Weights of a small transformer language model.
Size: 15 layers, width 128, 4 heads of 32 (1 for keys and values), vocabulary 4096, 3.11M parameters.
Training: a variant of SOAP for these matrices, 137M tokens, 4175 steps.
Each number is 128 + 24 x the weight over its row's rms, rounded and kept within 0 to 255. Layers, rows and columns count from 0. The size above them is the row's rms in percent of the matrix's.

# layer 2 MLP down (transposed), 512x128, rms 0.154, rows 336-388, columns 0-63
size [102  98  96  84  95 102 112 104  91 101 122  96 124  93  98  87 111  93  90  95  95  98  72 114  90  87  99 101  94  91  98  90 100  87  94 103  83 105 113 107 100  85 106 100 100  99  95 107  91 115 104  96 102]
[[138 138 156 113 140  98 122 118 100  95 144 128 153 126 138 153  99 140 158 128 173 143 152  94 174 117 134 122 107 147  82 138  96 109 126 132 139 179 122 122 130 151 123 108 140 133  68 156 112 146 132 164 152 112 114 134 136 102 163 165 132 105 113 104]
 [113 117 117 128 120  80 103 127 150 115 153 109 125 167 145 133 135  85 144 141 105 120 151 126 152 105 128 118 112 111 133 110 114  89 124 154 115 156 110  98 141 101 169 113 151 119  91 114 103 140 104 134 132 134 148 101  82  52 153 194 151 141 152 148]
 [110 147 137 175 100 124 124 188 128 138 169 103 134  87 112 141 152 135 104 118 172 168 156 100 119 143 110 155 136 135 160 100 120 151 111 114 146  98 159 106 136 110 127 112 150  79 121 103  99 163 175 154 129 124 116  86  98 174 157 117 108  97 102 176]
 [ 90 168 159 135  77 148 137 104 139 122  96  79 125 123 152 189 133  93 104 126 126  72 159 131 167 143 165 141 116 133 107 146  79 117  80 165 134 142 141 109 137 116 141 126 152  96 124 143 143 114 105 148 113 150 131 105 110 102 107 176 176 164 134 130]
 [ 95 161  92 166 112 112 126 116 144 127  87 110 134  64 142 118 135 152 156 141 134 139 121 126 121 121 187 127 144 139 131 138 132 155 127 120 105 146 195 118 124 159 131 145 108 138  84 134 134  80 132  40 122 131 139 132 105 117 140 121 168 117  93 117]
 [112 121 135 167 102 110 103  99  73 116 169 167  90 123 119 139  96 120 130 108  93 141  97 159 133 129 131 159 117 124 147 146 128 141 139 104 121 160 140 115 103 121 152  85 134 106 116 133 154 168  86 109 122 152 159 126 109 168 117 157 131 102 146 110]
 [129 155 112 110 100 135 126  98 107  96 110 126 110 179 101 122 124 128 142 160 118 110 140 150  98 162 134 101 133 150 111 116 102 114 129 203 162 138 106 143 138 140  91 150 153 184 136 125 139 148 123 157  91 116 105  63 144 180 117 110 101 158 158 108]
 [ 79 123 119 154 180 151 131 105 190  96 115 145 149 122 139 126 153 155 114 132  89 128 133 148 120 140 140 134 109 102 138 163 113 172 153 124 148 118 122 135 126  98 172  93 101 131 145 141 175 132 125 128  87 150 132 161 161 115 165 147 160  91 131 151]
 [ 52 146 161 144 122  97  97 113 129 134  99 143 143  89 152 115 117 113 130 112 154 117 160 146 116  98 140 111 125  79 143 141 117  94 144 143 108 180 139 127 111 126 124 119 166  98 133 178 118 118  94 143 150 142 127 110 136  80 126 143 164 140 119 101]
 [122 149  99 124 113 124 142 104 137 108 113 121 151 153 152 129 125 114 125 110 147 128 120 111 151 147 111 113 134  94 125 133 112 166  94  78 173 162 126 142 115 154 137 155 124 103 115 146 128 155 101 109 153 136  73 145 117  96 127 120  91 112 127 100]
 [170 119  91 130 108 116 137 116 103 139 175 167 113  87 137 124 102  92  95 135 152 148 132 127 121 128 118 157 153  96 117 136 151 154 115 153 153 104 109 115 120 150 130 134 127 149 116 165 131 134 132 137 143 124 108 151 124 129 111 115 127 107 117 114]
 [152 111 114 116 125  94  99 117  95 122 141  68 134 120  60 108 109  76 100  85 146 137 107 161 150 119 125 153 128  92  91 137 102 161 122  91 176 114 137  78 124 151  87 154 106 160 117  98 111 107 135 155 163 158 132  97 159 115 140  60 144 118 151 104]
 [159 109 127 156 134 136 123 108 178 116 134 131  89 143 124 122 161 133 108 119 116 147 115 139 132 114  82 112 129 147 112 119 135 111 103 146  93 154 127 117 140 147  95 148 177 139 145 148  97  69 133 161 156  87 145 104 133  69 145 154 174 137 134 126]
 [124 180 157 153 126 100  71  98 134 104 142 101 126 118 145 132 133 145 119 142 135 113 172 135 155  98 179 125 113 117 126 150  92  85 149 137 127 154 163 128 140 127 146 142 142 154  80 125 101 138 112 148 126 134 137  92  91 130 118 145 167 153 121 132]
 [136 159 165 163 103 140 113 152 154  97 125 131 151 137 153  91 125 101 129 134 137 140 112 167  77 154 121 125 159  76  89 142  83 112 158 116 109 107 108 153 120 105  95  75 157 151 150 162 141 178  87 100 154 127 105 115 162  92 131  82 171 169 136 143]
 [116 123 136 132 104 168 111 116 101 108 140  95 152 138 124 161 166 156 107 116 107 118 190 179 158  97 162 137 118 128 113 176 115 115 156 166 116 121 124 142 174 129 150  86 123 125 168 133 164 143 125 147  95 154 152  96 111 107 139 169 159  99  90  88]
 [115 136 103 144 148 118 146  94 103 142 158 115 124 121 135 100 124 149 119 122 175 150  87 148 101 124 132 172 130 165 157  99  91 172 150 132  99 128 138 120 161 101 131 107 135 128 145 119 127 145 124 145 135 111  97 131 160 105 103 115 153  86 116 120]
 [160 125 149 129  94 107 119 156 121 133 102 160 168 144 123 116 124 150 131 122 106 140 160 137 161 154  96 129 153 108 154 152 101  58 123 119 140 137 128  90  73 152 151 134 126 107 159 187 106 134 109 101 128 148 134 133 110  74 144 182 114 133 114 146]
 [133 152  86 109 123 174 137 136 114 146 116 123 121 127 131 136 145  94 159  95 139 137 162 147 134  88 139 128 126 156  85 159 116  77 115 117 151 136 101 100 142 132  99 116 131 142 126 129 145 147 157 139 113 108 145 108 118 129  91 133 181 175 136 129]
 [130 133 131 175 103 118 138 116 105 123 159  77 136 153 118 159 125 133 127 129 106 154 154 131 117 113  88  97 137 114 134 113  96  85 152  98 109  95  98 131 107  92 125 143 159 118 134 131 135  93 121 145 141 154 147 122  57 129  94 104 149 135 147 121]
 [122 132 111 137 102 115 125 101 147  91 158 153 100 142 141 146 133 129 168 130 118 138 101 121 118 145 155 112 133  95 155 134 129 146  94 127 103 108 141 120 149 105 126 158 115 142 158  72 160 144 167 115 108 174 125 135 105 129 119  88 113 149  95 150]
 [162 149 108 129 134 125 105  90 107  89 153 120 114 123 108 133 131 152 162 102 118 150  94 149 155 135  97 115 136 179 127  81 126 171 164 130 120 147 158 191 133 131 168 149 124 111 110 123 142  92 156 145 137 119 124 138 113 146 154 141  86 146  78 127]
 [152 135 134 118 129 117 144 140  92 116 144  93 158 105 166  90 130 112 152  86 126 113 182 136 139 102 111 127 145 125 148 193 124  90 111 154 131 174 114 108 104 168 164 115 170 122 132 122 173 116 141 156 157 110 117 124 134 140 110 134 124 134 125 124]
 [156 147 138 122 125 168  90 161  73 142 150 156 129 147 126 127 151 164 171 125 132 150 121 116  87 147 144 136 116  95 141 145  99 141 110 128 127 111 121 137 103 166 162 120 109 121 109  98  94 141 128 105 104  67 114 103 136 172  96 101  95 123 134 168]
 [132 127 127 156 121 119 147 156 139 113 146 101 126 106 155 143  62 156 127 139 112 121  97 151 124 154 173 119 169 148 138 130 135 149 144 101 102 122  76 187 103 151 129 127 163 126 129  91 127 101 125  98 135 135 174 114 146 114 122 131 153 150 161 169]
 [117 167 149 148  90 111 104  64 137 115 147  93 116 139 142 146 138 165 124 106 127 107 146 119 155 106  96 123 180 133 128 131 159 158 170 145 123 173 166  92 122 124 162 135 153 147 118 117 131 146 109 128 122 106 131 107  90 115 111 153 187 146 132 157]
 [146 128 104 118 116 104 123 114 127 148 141  91 148 112 106 169 132  78 122 125 146 103 183 157 118 135 111 110 105 116 155 116 155 114 120  97 160 126 128  84  65 115 111 126 143 165 123 134 110 124 135 140 147 102 129 133 157 107 140 106 141 103 135  99]
 [ 90 135 138 105 125 101  66 162 107 105 132 160 120 141 121 133 135 118 109  81  89 138 134 143 116 120  98 172 124  90 117 119 144 117 189 109 106  97  89 103 109 114 143 124 159 110 146 167 124  92  86 125 106 103 134 143 114 113 144 135 128 127 195  99]
 [129 134 155 115 142 101 119 101 124 114  69 144 134 136 124 186 164 146 176 140 106 146 146 131 155 137 151 119  87 105 151 121 163 154 117 130 139 150  91 137 101 133 128  96 117  80  70  71 130 120 152 142 165 100 145 132 111  76 145 178  77 122 123 111]
 [121 105 179 155 137 105 107  87 125 116 107 149 165 135 140 153 113  82 114  98 153  94 140 121 133 127 159  95 133 124  94 135 173 111 138 105 145 109 159 122  88 123 140 131 161 127 127  87 124 149 123 102 131 117 122 181 133  99 121 113 117 165 124 119]
 [133 149 122 152 123 136  84 109 114  95 139 148 128 160 121 148 113 117 145 159 137 109 140 121 109 152 109 162 108  67 163 119 109 109 143 128 150  96 127 102 103 152 108 139 150  79 141 126 114 153 121 119  99  84 127 143  51  65 124 121 146 114 167 136]
 [125 170 151 167 112 157 149 110 111 103 104  88 107 154 110 135  80 152 141  99 128  97 101 149 125 151 146 127 171 101 107 150 109  97 112 114 131  94  98 110  87 127 143 131 127 147 120 157 121 159 121  88 109 100  68 115 160 165 107 134 149 102 100 120]
 [ 73 122 140 157 122 160 157 168 166 132 135 135 130 126 150 180 127 138 127 133 186  83 183 148 148 121 123 115 143 130 122 184 133  61 130 127 161 135 150 110 136 135 121 141 147  98 117 122 118 126 113 106  82 177 115 141 123 118 126 148 159 138 145 111]
 [141  98 158  94 103 119 138 132 114 107 180  79 157 132 139 113 118 121 115 135 165 139 159 144 151 113 114 111 116 120 103 100 122 141  86 152 107 121 124 128 144 100 108  97 129 120 112 171 152  89 135 159 121 168 142  74 115 135  78 121 104 154 124 145]
 [106 160 122 157 110 120 120 101 114 168  85 127 154 137 125 143 167 118 147 132 124 141 122 140 133 120 105 110 163 100  92  81  60 130 135 150 103 156 121 161 121 137 135 121 127  94 168 118 130 135 127 122 121 125 137 123 105  99 134 143 164 150 173 102]
 [ 85  87 146 101 116 106 139 128 159  91 132 159 137 138 125  98  92 155  90 117 135 100 125 146 123 130 101 115  35 128 141 159 123  70 123 110 149 135  94 116 108 158 115 155 162  96 114 144 130 166 130 103 135 106 120 156 146 131 129 159 167 112 141 144]
 [111 159 122 127  97 138 123  90 166  90 144  81 128 176 136 175 127 124 126  88 140 109 156 123 118 134 132 107 153 113  85 144 103  91 120 116 137 156 141 124 132 120 141 130 148 125  94 136 122 112 124 137 126 139 147  96  91  69 146 127 172 178 125 128]
 [ 81 122 118  90 131  95 146 100 114 101 138  70 137 121 137 131  87 157 118 124  93 119 100 112 134  87 154 173 148 134 137 134 118 159  97 130 136 162 134 116 106 123 123 124 164 153 159 109 130 135  83 121  98 170 116 200 129 152  99  88 140 154 121 129]
 [152 103 144 116 119 117 143  84 123 110 144 162 100  71 125 108 127 136 156 134 143 165  87 110 118 103 132 121 144 117 134 151 159 135 127 136 138  99  95  94 109 153 112 183 136  95 116 128 145 176 167 167 118 139 142 122 131 125 148 156 137 133 156 175]
 [138 101 137 139 123 142 146 158  94 136  88 102 155 153 124  85 112 130 161 122 128  97 130 124 114  99 109 130 108 110 125 136 115 121 162 147 135 115 153 112 114 120 165 138  97  56 113 122 110 134  81 150 120 115 129 120 105 124 123 130 156  95 187 146]
 [ 81 104 142 123 118 178 145 177 138 141 168 146 152 122 141 151 121 146 134 156 109 161 151 102 136 142 124  91  88 150 110  86  85 118 144 116 108 112 132 137 138  95  88 105 112 133 129 147 104 151 140 132 148  82 114 114 115 137 124 155 178 124 118 131]
 [124 127  88 184 131  99 111 110  62  95 141  96 103 100 144 118 119 121 124 148 112 122 148 143 125 125 142 141 141 109 152 146 135 127 126 151  56  94 122  67 109 131 158 146 145 143 121 123 136 144 124 112 100 153 168  93 113  99 101 122 148 124 183 150]
 [137  92 124 116 133 168 148 102 135 171 166 155 136 111  93 125 146 140 105 137 124 132 123 107 101 147 113  98 172 168 110 117 125 114  82 149 129 107 157 150 156 102 155 111 142 133 139 163 159 126 110 141 140 134 116 132 119 134 107 146 103 114 144 163]
 [117 138 129  95 172 106 139  82 159 162 117 121 115 114 124 121 139 123 128  78 162 133 112  85 145 120 103 109 145 137 124 108 132 148 137 137 123 122 109 158 149 135 136 144 155 143 144  93 101 118  73 137 124 112 144 120 147 117 114 130  86 121 110  90]
 [148 173 143  77 124 177 132 145 130 104 145 158  97  93 104 131 158 133 107 155 145 113 101  98  99  98 153 163 110 128 150 106  88 115 178  86 126 120 137 119 104 130 129 150 108 100 130  87 130 112 158 108 138 123  78 111 128 135 140 122 185 142 120  88]
 [114 119 154 145 158 105 105  82 134 183 151  98 143 101  75 111 123 110 126 123 155 119 140 189 117 126 133 144 103 136 173 151 105 144 109 156 132 155 157 111  83 127  99 151 136 134 136 116 127 127 151 116 142 138 129 133 110 119 114 128 132 121 121 117]
 [116 170 109 130 115 149 140 125 145 101 121 141 146 141 129 148 141 102 132  89 137 127 105 137 131 136  95 166 131 116  90 135 136 113 106 147  93 153 131 152 131 123 157 109 171 127 109 155  89 134 119 159 110 141 131 161 125  62 105 126 173 146 136 150]
 [181 134 119 101  90 141 129  94  76 157 132 171 128 167 144  96 103 125 176 116 119 119 115 109  94 138 113 133 128 125 136 102 153 170  97 102 170 125 180 127 130 134 175 175 148  89 115 116 131 169 153 139 154 137 102 132 135  88 137 153 149 119 112 145]
 [134  69 133 140 188 117 136 166 142 115 138  91 140 131 178 135 146 114 129 101 123  72 140 146 127 178 119 122 105 117 170 107 125 121 138 103 114 124 144 103 143 157 115 111 154 100 110 138 137 136 123 176 129 145 143  77 128  92 153  66 107  82 174 107]
 [137 153 139 150 124 111 150 113 113 120 133  85 130 110 113 146 108 112 119 110 123 166 148  99 120  84 140 111  92 149 144 144 156 101 143  93 131  90 106 142 134  86 109 124 135 171 116 142 111 119 127  81 171 123 172 134 121 100 129 143  88 119 139 137]
 [101 149 111 122 123 131 134 137 131 141 101 162 141 127  60 114 135 136 126  97 134 122 134 150 112 143 147  84  98 112 161 110 119 158  92 113 144 143 136 116 110 117 113 175 101 107 147 135  98 149 124 124  99 113 108 187 107 101 178 145 150 169 137 106]
 [136 142 142 139 139  83 112 121 150 133 109 131 185 124 137 128 131  60 141 115 134 141  89 128 154 136 129 160 126 119 116 149 117 172 165 107 167  94 160 162 147 130 156 111 141 137 158 119 104 109 138 111 145 170 120 152 135  94 144 151 136 134 132 178]
 [112 118 135 170 173 125 109 117  67 102 126 107 101  99 104 129 156 103 142  89 118 135 133 119 118 174  93 114 142 109 124 109 132  96 107 112 161 130 117 140 176  90 141 110 152 143 137 139 144 159 131 109 166 150 133  98 115 114 111 104 123 110 101 187]]
# layer 2 MLP up, 512x128, rms 0.12, rows 337-388, columns 0-63
size [ 85  99  86  84  97 106 103  99 109 111 113 107  87  89  86 107  87  90  98  84  92  82 111  95  92  92  99  92  87  89  90  98  93  94  99  96 103 116 104  98  85 104 103 112  82 102 107  93 115 104 102  98]
[[150 135 140 140 132 146 106 129 128 138 179  89 108 154 152 120 134 144 127 132 107 171 126 110  98  87 117 118 122 145 121 131 159  91 100 159 176 183 148 146  95 116 145 125 161 110 109 147  94 183 102 132 151 139 106 132 195 155 147 137  85 100 126 119]
 [ 85 151 158 163 124 108 144 138 132 150 126 146 121 108 103 134 102 141 111 119 118  97  83 160 131 138 148 159 136 145 183 142 127  79 120 119 180  92 105  83 110 156 134  99 134 124 140 106 159 117 130 169 128 105 104 154 104 139 179 138 140  81  91 133]
 [144 119  97 108 138 133 147 113 151 139 119 110 113 111 170 115 126 127 105 118 114 168 116 120 116 100 142 102 161 125 168 141 185 140 162 134 156 111 123 105 137 143  86 147 148 119 142  98 131 136 170 123 132 104 113 158 131 118  88 113 146 112 134 154]
 [148 137 120 103  85 109 111 119 143 132 141 133 164  87 128 134 176  85 183 137 137 107 123 130  73 120 108 108 148 120 111 161 113 160 137 156 187  83 115 156 134 132  98 125  91  98 178 140 148 158 104 134 165 166 115 125 133 146 158 137 113 119 160 155]
 [107 130 122 140 145 182 149  88 132 140 144 102 100 131 127 112 134 162 124 175 150 123 117 112 122 120 109  87 105 179 124 147 144 147 142 142 112 128 135 173 170 151 137 115 138 141 110 158 106 109 146 139 125 135 116 124 128 149 118  68 135 150 140  87]
 [109 128 159 127 100 116 157 136 171 157 115 151 149  81 127 170 116  69 119 136 108 105  77 136 118 140 113 150 105 114 139 120 141 185 117  50 154 158 148 106 125 115 118 100 141 132 141 141 127  98 129 128 124 133 162 135 139 123 148  87 163 152 118 109]
 [110 116 133 111 140 116  99  98 139 120 130 126 135 126  78 170 109 153 165 159  87 140 113  96 146 107 179 130 127 131 130 118 153 142 140  87 115 118 121 145 127 128  90  93 151  89 136 110 139  90  96 133 114 121 168  95 143 109 134 107 124 119 147  93]
 [120 149 103 128 139 154 148 146 135 153 171 112 138 126  88 102 184 132 124 150 138 113 128 117 144 100 109 143 175 171 112  94 104  98 153 103 163 149 121 110  85 123 122 149 139 121 169  91 150 159 134 162 144 157 161 123 132 154  99 153  96  81 136 132]
 [133 165 134  92 114 158 130 104 136 171 147 133 103 130 128 124 129 107 139 140  99 150  96 101 145 117 146 155 131 132 111 115 122  93 161 150  99 127 109 118 118 150 137 146 106 106 169 139 127 117 132 120 139 145  97 106 156 163  92 131 136 112 144 118]
 [121 152 122 149  94 127 104 162 147 130 132 154 103  99 150 127  79 117 156 125 113 128 121  73  92 151 162 169  87 144 147 104 126 155  97 145 124 153 142  98 126 109  96 151 140 106 112 157 127 141 124 119 159 121  92 128 134 130 172 163  87 153 165  88]
 [106 124 137  67 158 150 121 124 128 162 132 146  91 163 121 110 135 172 115 136 157 178 211 148 131 126  84 110 187 114 137 115 103 126 133 121  96 114 124 169 133 120 114  95  83 104  94 102  89 109 110 170 119 146 111 116 144 156 137 163 102 137 125 117]
 [171 131 121 140 125 129 137 122 152 119 104 109  85 141 110 130 139  93  98 127 148 145 136 155 113  75 130  87  83 122 108 143 154  99 113 140  93 128  93 172 145 142 112 134 117  99  94 163  99 111 133 150 166 136 161 131 134 137 126 131 138 140  84  95]
 [117  76 134  63 142 126 134 120 128 108 111 140 137 186 170 141 153 124 129 146 155 102 134 135 137 112  84 102 110  98 151 146 112 134 133 118 151 105 100 169 137 132 115 111 160 103 138 128 143 110 146 137 128  98 129 139 127 131 117 117 114  99 132 125]
 [136 163 120 128 147 113 148 120 112 159 126 160 160 102 111 116 125 104 167 140 182 128 153 157 137 129 137 144 136 106 126  88 139 145 122  79 134 183 124 123 117 165 150  68 128 134 121 129 116 113  99 150 133 136  96 128 104 178 128 122 146  97 147 146]
 [108 166 121 116 125 127 143 145 114 166 100 119  61 145 122 121 144 108 149 109 113 131 110  98 106  94 138 158 118 129 141  79 115 142 132 112  90 138 139 114 147  97  89 128 134 111  79  93 122 118 140  93 102 129 106 133 142  83 108  87  90 115 120 131]
 [129 125 190 165 145 112 126 134 133  91  99 117 117 116 120 120 122 131 158 136 176 117 140 128 120 125 125  94  89 110 138 129 153 122 105 141 121 148 100 140 152 132 173 117 180  94 117 150 113  88 126 119 128  66 174 117 133 179 169  90 124 104 147 107]
 [158  81 101 145 170 135 125 121 168  83 100 129 133 109 148 104 136 127 125  86 155 174 130 124 133 123 135 145 105 116 141 135 182 156  98 153 131 162 123 126 163 125 106  84  99 157 124 109 100 156 156  99 108 106  99 114 141  85 156 148 141 165 131 119]
 [143 136 138 141 123 120 100 129  91 156 115 132 121 113  85  94 105 112 140  88 179  92 131 147 116 148 120 158 138 134 127 139  90 132 145 117 124 176 121 157 161  96 180 106 181 148  83 113 126 118 122 132 125 167 125 161 105 131 123 146 104  91  80 126]
 [ 81 106 122 111 128 127 127 163 135 135 104 163 112 129 125  84 129 145 159 128 118 107  83 130 140 157 150 148 120 161  72 148 117 148 106 130 151 101 157 152 146 135 162 118 141 140 147 112 139 154 139 113 129 158  82 132 174 141 137 165 110  91 167  85]
 [142  99 158 114 158 144 109 126 142 137 152 112 121 108 117  80 154 122 148 157 133  83  83 124 113  86 131 107 146 134 165 142  96 167 111 148 102 167 110 104 124 136  92 130 173 159 152 115 116 137 110 113 130 163 123  63 146 125 145 113 177 153 107 105]
 [116 152 125 106 161 164  87 119 141  99 134  97 145 122 121 140 149 123 144 128 121  76  77 155 153 132 163 133 133 178 135 109 155 124 140 139  94 114 135 125 138 120 120 157 148 110 160 119 125 140 143 121 120 123 141 109 137 178 115 114 107  94 152 131]
 [ 75 109 152 173 104 141 134 135 132 135 161 131 127 161 118 126 119 162 159 150 128 148 104 148 143 122 126 136 135 135 154 136 118 141 110 143 143 119  82 120 108 110 170 132  97  90 159 138 102 135 115 132 126 133 163 100 132  95 171 173 130 122 145 125]
 [137  98  89 148 127 155  95  99 115 155  77 104 147 138 156  86 131 161  96 124 150  91 130 128  95 152 157 135 125 128 123 178 132 111 157 143 107 140 114 150 109 100 159 163 110 125 110 150  98 112 107  96 140 212 124 136 124 138 120 118 122 153 117 120]
 [130 150 109 126 133 139 113 131 104 158 112 192 132  95  93 111 135 129 132 109 134 123  89 144 122 132 123 112 126 142 156  70 142 150 175 114 132 173  97 106 179  69 159 124 134 119 172 151 120 156 108 109 119 116 147 133 135  84 124 164 158 141 149 165]
 [162 152 123 152 168 138 134 122 129 153 100 149  99 131 119 136  99 132 137  93 144 133 115 130 113 166 189 117 101 116 125 152 107  89 104 135 150  83 108 155 110 146 170 132 111 145 120 133 152 145 167 136 130 109 105  78 135 101 127 148 143 142 105 111]
 [106 148  90 132 148 111 148 118 102  86 106 150 158 113 179 139 162 139 155 113 116 136 110 136 106 122 138 149  84 129 148 136 138 142 111  97  78 151  95 123 158 123  84 164 116 161 123 147 118 121 112  65 143 148 160 136 136 127  66 110 145 128 146  94]
 [ 91  55 181  91 126 130 114 153 134 142 140  99 158 118 150  88 167 166 127 105 142  99 119 131  95 143 125 122 117 120 122 145 118 115 127 106 114 160 146 122 109 133 148 108 121 134 179 150 164 113 167 124 148 134 160 127 168 122 137 142  87 131 111 143]
 [108 138 156 122 119 152 159 173 145 126 186 143 154 120 138 100 142 131 142 141 144 154 147 142 110 103  97 153 169 145 131 115  98 117 109 116 129 132 127  96 142 162 115 164 123 133 144 130  87 102 102 100 151 124 106 128 131 103 147  99 136 145 135  83]
 [157 145 135 151 132 157 110 114  94 107 100 116 103 126 132 134 112 112 118 146 163 137 152 126 154  86 129 144 146 144 161  83 147 139  81 113  87 142 130 103 149 120 165 130 116 146 173 123 108 112  82 144 116  79 124 112  94 132 118 115 138  88 166 106]
 [ 94 121 140 128 130 149 151 148  97 148 148 127 124 193 135 111 144 162 111 171 101 123  84  93 115 136 155 129 125 130 110 118 138 108 144 109 102 121 120 145 106 125  90 107 172 119 108 153 127  97 130  93 137 108 138 128 141 124 156  98 114 120 103 124]
 [146  94 100  96 129 135  92 146 156 169 139 120 140 126 153 111 142 135 120 192 151 126 153 109 162 116 107 126 106 153 108  52 108 156 140 132 114 142 108 140 136 107 106  85 162 110 110 118  94 145 150 122  90 118 100 113 132 117 124 119 128 169 126 123]
 [143 120 107 157 122 100 145 109  93 112 159 164 125 106 136 111 132 124 128  95 105  72  94  52 125 117 112 136 117 111 157 126 140 146 135  87 114 135  89 137 119 106 152 154 149 138 124 152 137  84  91 133 147 137 155 124 121 143 137  82 134 160 153 122]
 [116 126 160 129 143 149 133 100 171 132 147 123 102 165  90  97  95 150 111 126 140 139 140 156 104 101 138 148 142 122 170 149 105 137  75 146 145 122  93 129  99  91 144 121 138 165 115  91 144 118 128 110 148 116 143 137 129  96 178 157 109 129  97  85]
 [146 127 115  93 138  88 126 115 149 108 135 124  59 105 129 100 117 146 142  75 140  84 127 186 119 150 161  95 151 111 107 117 159 171 118 163 118 139 119 138 104 130 136 183 122 136  95 136 144 139 136 184 142 144  74 140 135 172 139  93 143 118 117 117]
 [164 128 153 107 110 101 142 138 114  80 121 125 145 129 147 143 142  83 132 133 150 157 129 133 128 129 113 160  95 131 115 120 100 114 119 136 112 181  96 104 125 112 113 146 135 123 141 114 122 112  70 121 125 145 111 127 159 103 176 125 169 136 114 140]
 [144 175 138  96 173 132 137 118 142 146 161  97 131 119 123 104 128 124 142  98 145 128 131 138 146 118 118 142 171 123 142 130 131 141  80 162 145 132 109  86 149 120 136 135 142 157 179  91 142 157 149 153 117 118 151  78 112 134 162 123 120  86 107 143]
 [105 160 142 144 167 132 104 134 147 117 150 103 119 133 125 102 132 129 117 132  90 143 106  94 124 135 158 135 152 154  76 112 163 163 148  99 128 145 134  97 114 153 109 159 157 124 157 108  95 128 121 118 113 193 105 126 121  96 135 107 100 145 124 127]
 [149  87 157 175 160 147 127  88 114 142 102 118 112 143  91 136 154 150 102 116 131 157 130 137 147 139  92 127 147  85 147 140 167 185 105 102 162 140 129 165 126 106 149 104 134 146 119 120 108 156 150 198 121 120 148 151 110  97 111  94 104  85 130 156]
 [ 79 115 170 115 119 141 118 181 176  87 141 119 165 117 185 128 124 105 124  97 125 164 138 123 118 118 127 119 125 138 122 113 157  93  89 164 153 158 130 167 120 112 125 101 108 127 149 121 108 114 119 134 158 114 110 140 112 106 194  75  96 123 119  95]
 [141 131 165 134 140 120 181 130 156 126 154 117 147  88 144 138 109  91  93 142  89 140 119 157 139 123  92 109 161 127 117 131 143 156 103 182 159 104 119 151 128 120 118 170 155 149 154 140 133 127 100 130 108 136 131 126 116 171 100 121  84  87 105 142]
 [ 98 110 163  98 127 163  83 125 143 121 151 182 163 110 120 105 139 104 121 147 125 135 168  60 131 150 154  87 165 173 105 124 126 148 133 111 130 131 113 128 157 129 100 109 107 149 121 107 115 121  89 161 154 123 111 132  91 151  98 110 148 152 103 146]
 [106 131 176  73 155 125 172  70 144 145 139 133 111 125 122 130 172 135 105 111 129 147  97 115  97 109 128 111 145 142 105 137 132 148  97 145 150 139 111 145 102 105  74 100 118 100  93 112 167 111 150 173  92 126  94 179 156 138 123 120  83  78 140 153]
 [149  74 176  83 122 123  65 201 114  77 102 133 136 143 152 139 117 135 100 159  83 131 126 113 114 144 158 145 149 133 151 125 110 122 124 113 123 161 109 110 138 109 156 164  84 114 136 122 142 157 120 150 121 132 132  87 131 162 158 124  90 113 120 132]
 [122  65 111 107 138 134 133 142 147 162 112 110 149 119 141  86 156 136 158 134 120 130 116 129 178 104  62 122 102 145 125 150 111  89 112 143 136 136 131 109 178 133 153 111 102 124  68 143 141 114 107 137 117 116 153 139 118 122 151 166 104 120 105 130]
 [143 122 101 152 102 111 129  85 141 153  81 155  99 148 187 151 119 138  85 123 114 130 150 158 133 132 133  45  89 127 102 105 102 166  99 118 121 151 174 156 125 121 137 128 142 151 161  96 109 107  96 121 182 135 147 117 111 136 102 109 162 143 133 109]
 [138  83 128 149 127  93 113 124  78 133 159 142 124 108 151 116 123 133  97 148 108 102 145 102 141  83 153 112 126 137 152 133 116  91 108 143 158 121 112 170 127 163 114 140 139 150 116 113 162 116 119 141 135  89 126  96 109 160 118 124  82 155 156 139]
 [109 150 169 124 159 159 121  92 136 121 138 127 145 155  79 124 152  92 140  88  79 153 111 122 115 115 147 106 158  78 184 135 156 146 112 132 120 162 124 137 111 148 168  94 141 110 143 130 129 116 142 156 131 129 132 181 154 102 131  87 111 136 101  50]
 [143  96 120 113 154  97 105  83 152 123 157 125 149  97 108 118  93  97 108 131 138 108 109 158 118  72 134 109 121 108 166 106 111 120 132 123  86 139 116 118 116 147 140 110  97 100 131 145 117 135 125 115 106 106 128 112 147 153 163 107 147  93  89 101]
 [176 177 155 108 118 189 156 132 141 124 124 161 111 146 130 142 189 116 155 144  70 147 103 110 139 154  99 115 144 159 131  88 136 138 115 134 146 154 106 106 130 118 132 143 138 164  98 123 110 125 137 164 136 131 147 113 143 138 107  87 111 116 113 136]
 [152 142 124 129 142 106 120 100  93  88 128 110 139 113 163 109 168 132 119 109 121 175 113 103 152 112 108 138  84 144 164 102 127 124 126 148 130 129  99 143 137 125 178 140 142 175 133  92 159 123  90  92 144 151 111 140 117  97 116 140 114 174 102  92]
 [132 150 100 117 159 152 139 126  94  75 151  95 145 137 149 136 150 136 117 146 122 167 104 171 126 126 120 161  94 157 145  85  93 134 108 118 107 156 142 162  90 116 102 120 123 142 110 123 182 131 108  92 139 142 138 104 141 181 132 105 153 158 118 153]
 [126 158 122  94 114 118 147  85 151 128 123  98 108 140 148 135 110 124 148 141 145 128 111 173 120  71 122 113  77 132 173 127  94 137  92 103 107 129 111 124 113 161 111 149  91 104 109 140 100 152 162 124 116 101 143 171 156 156 131  55 138 106 104 119]]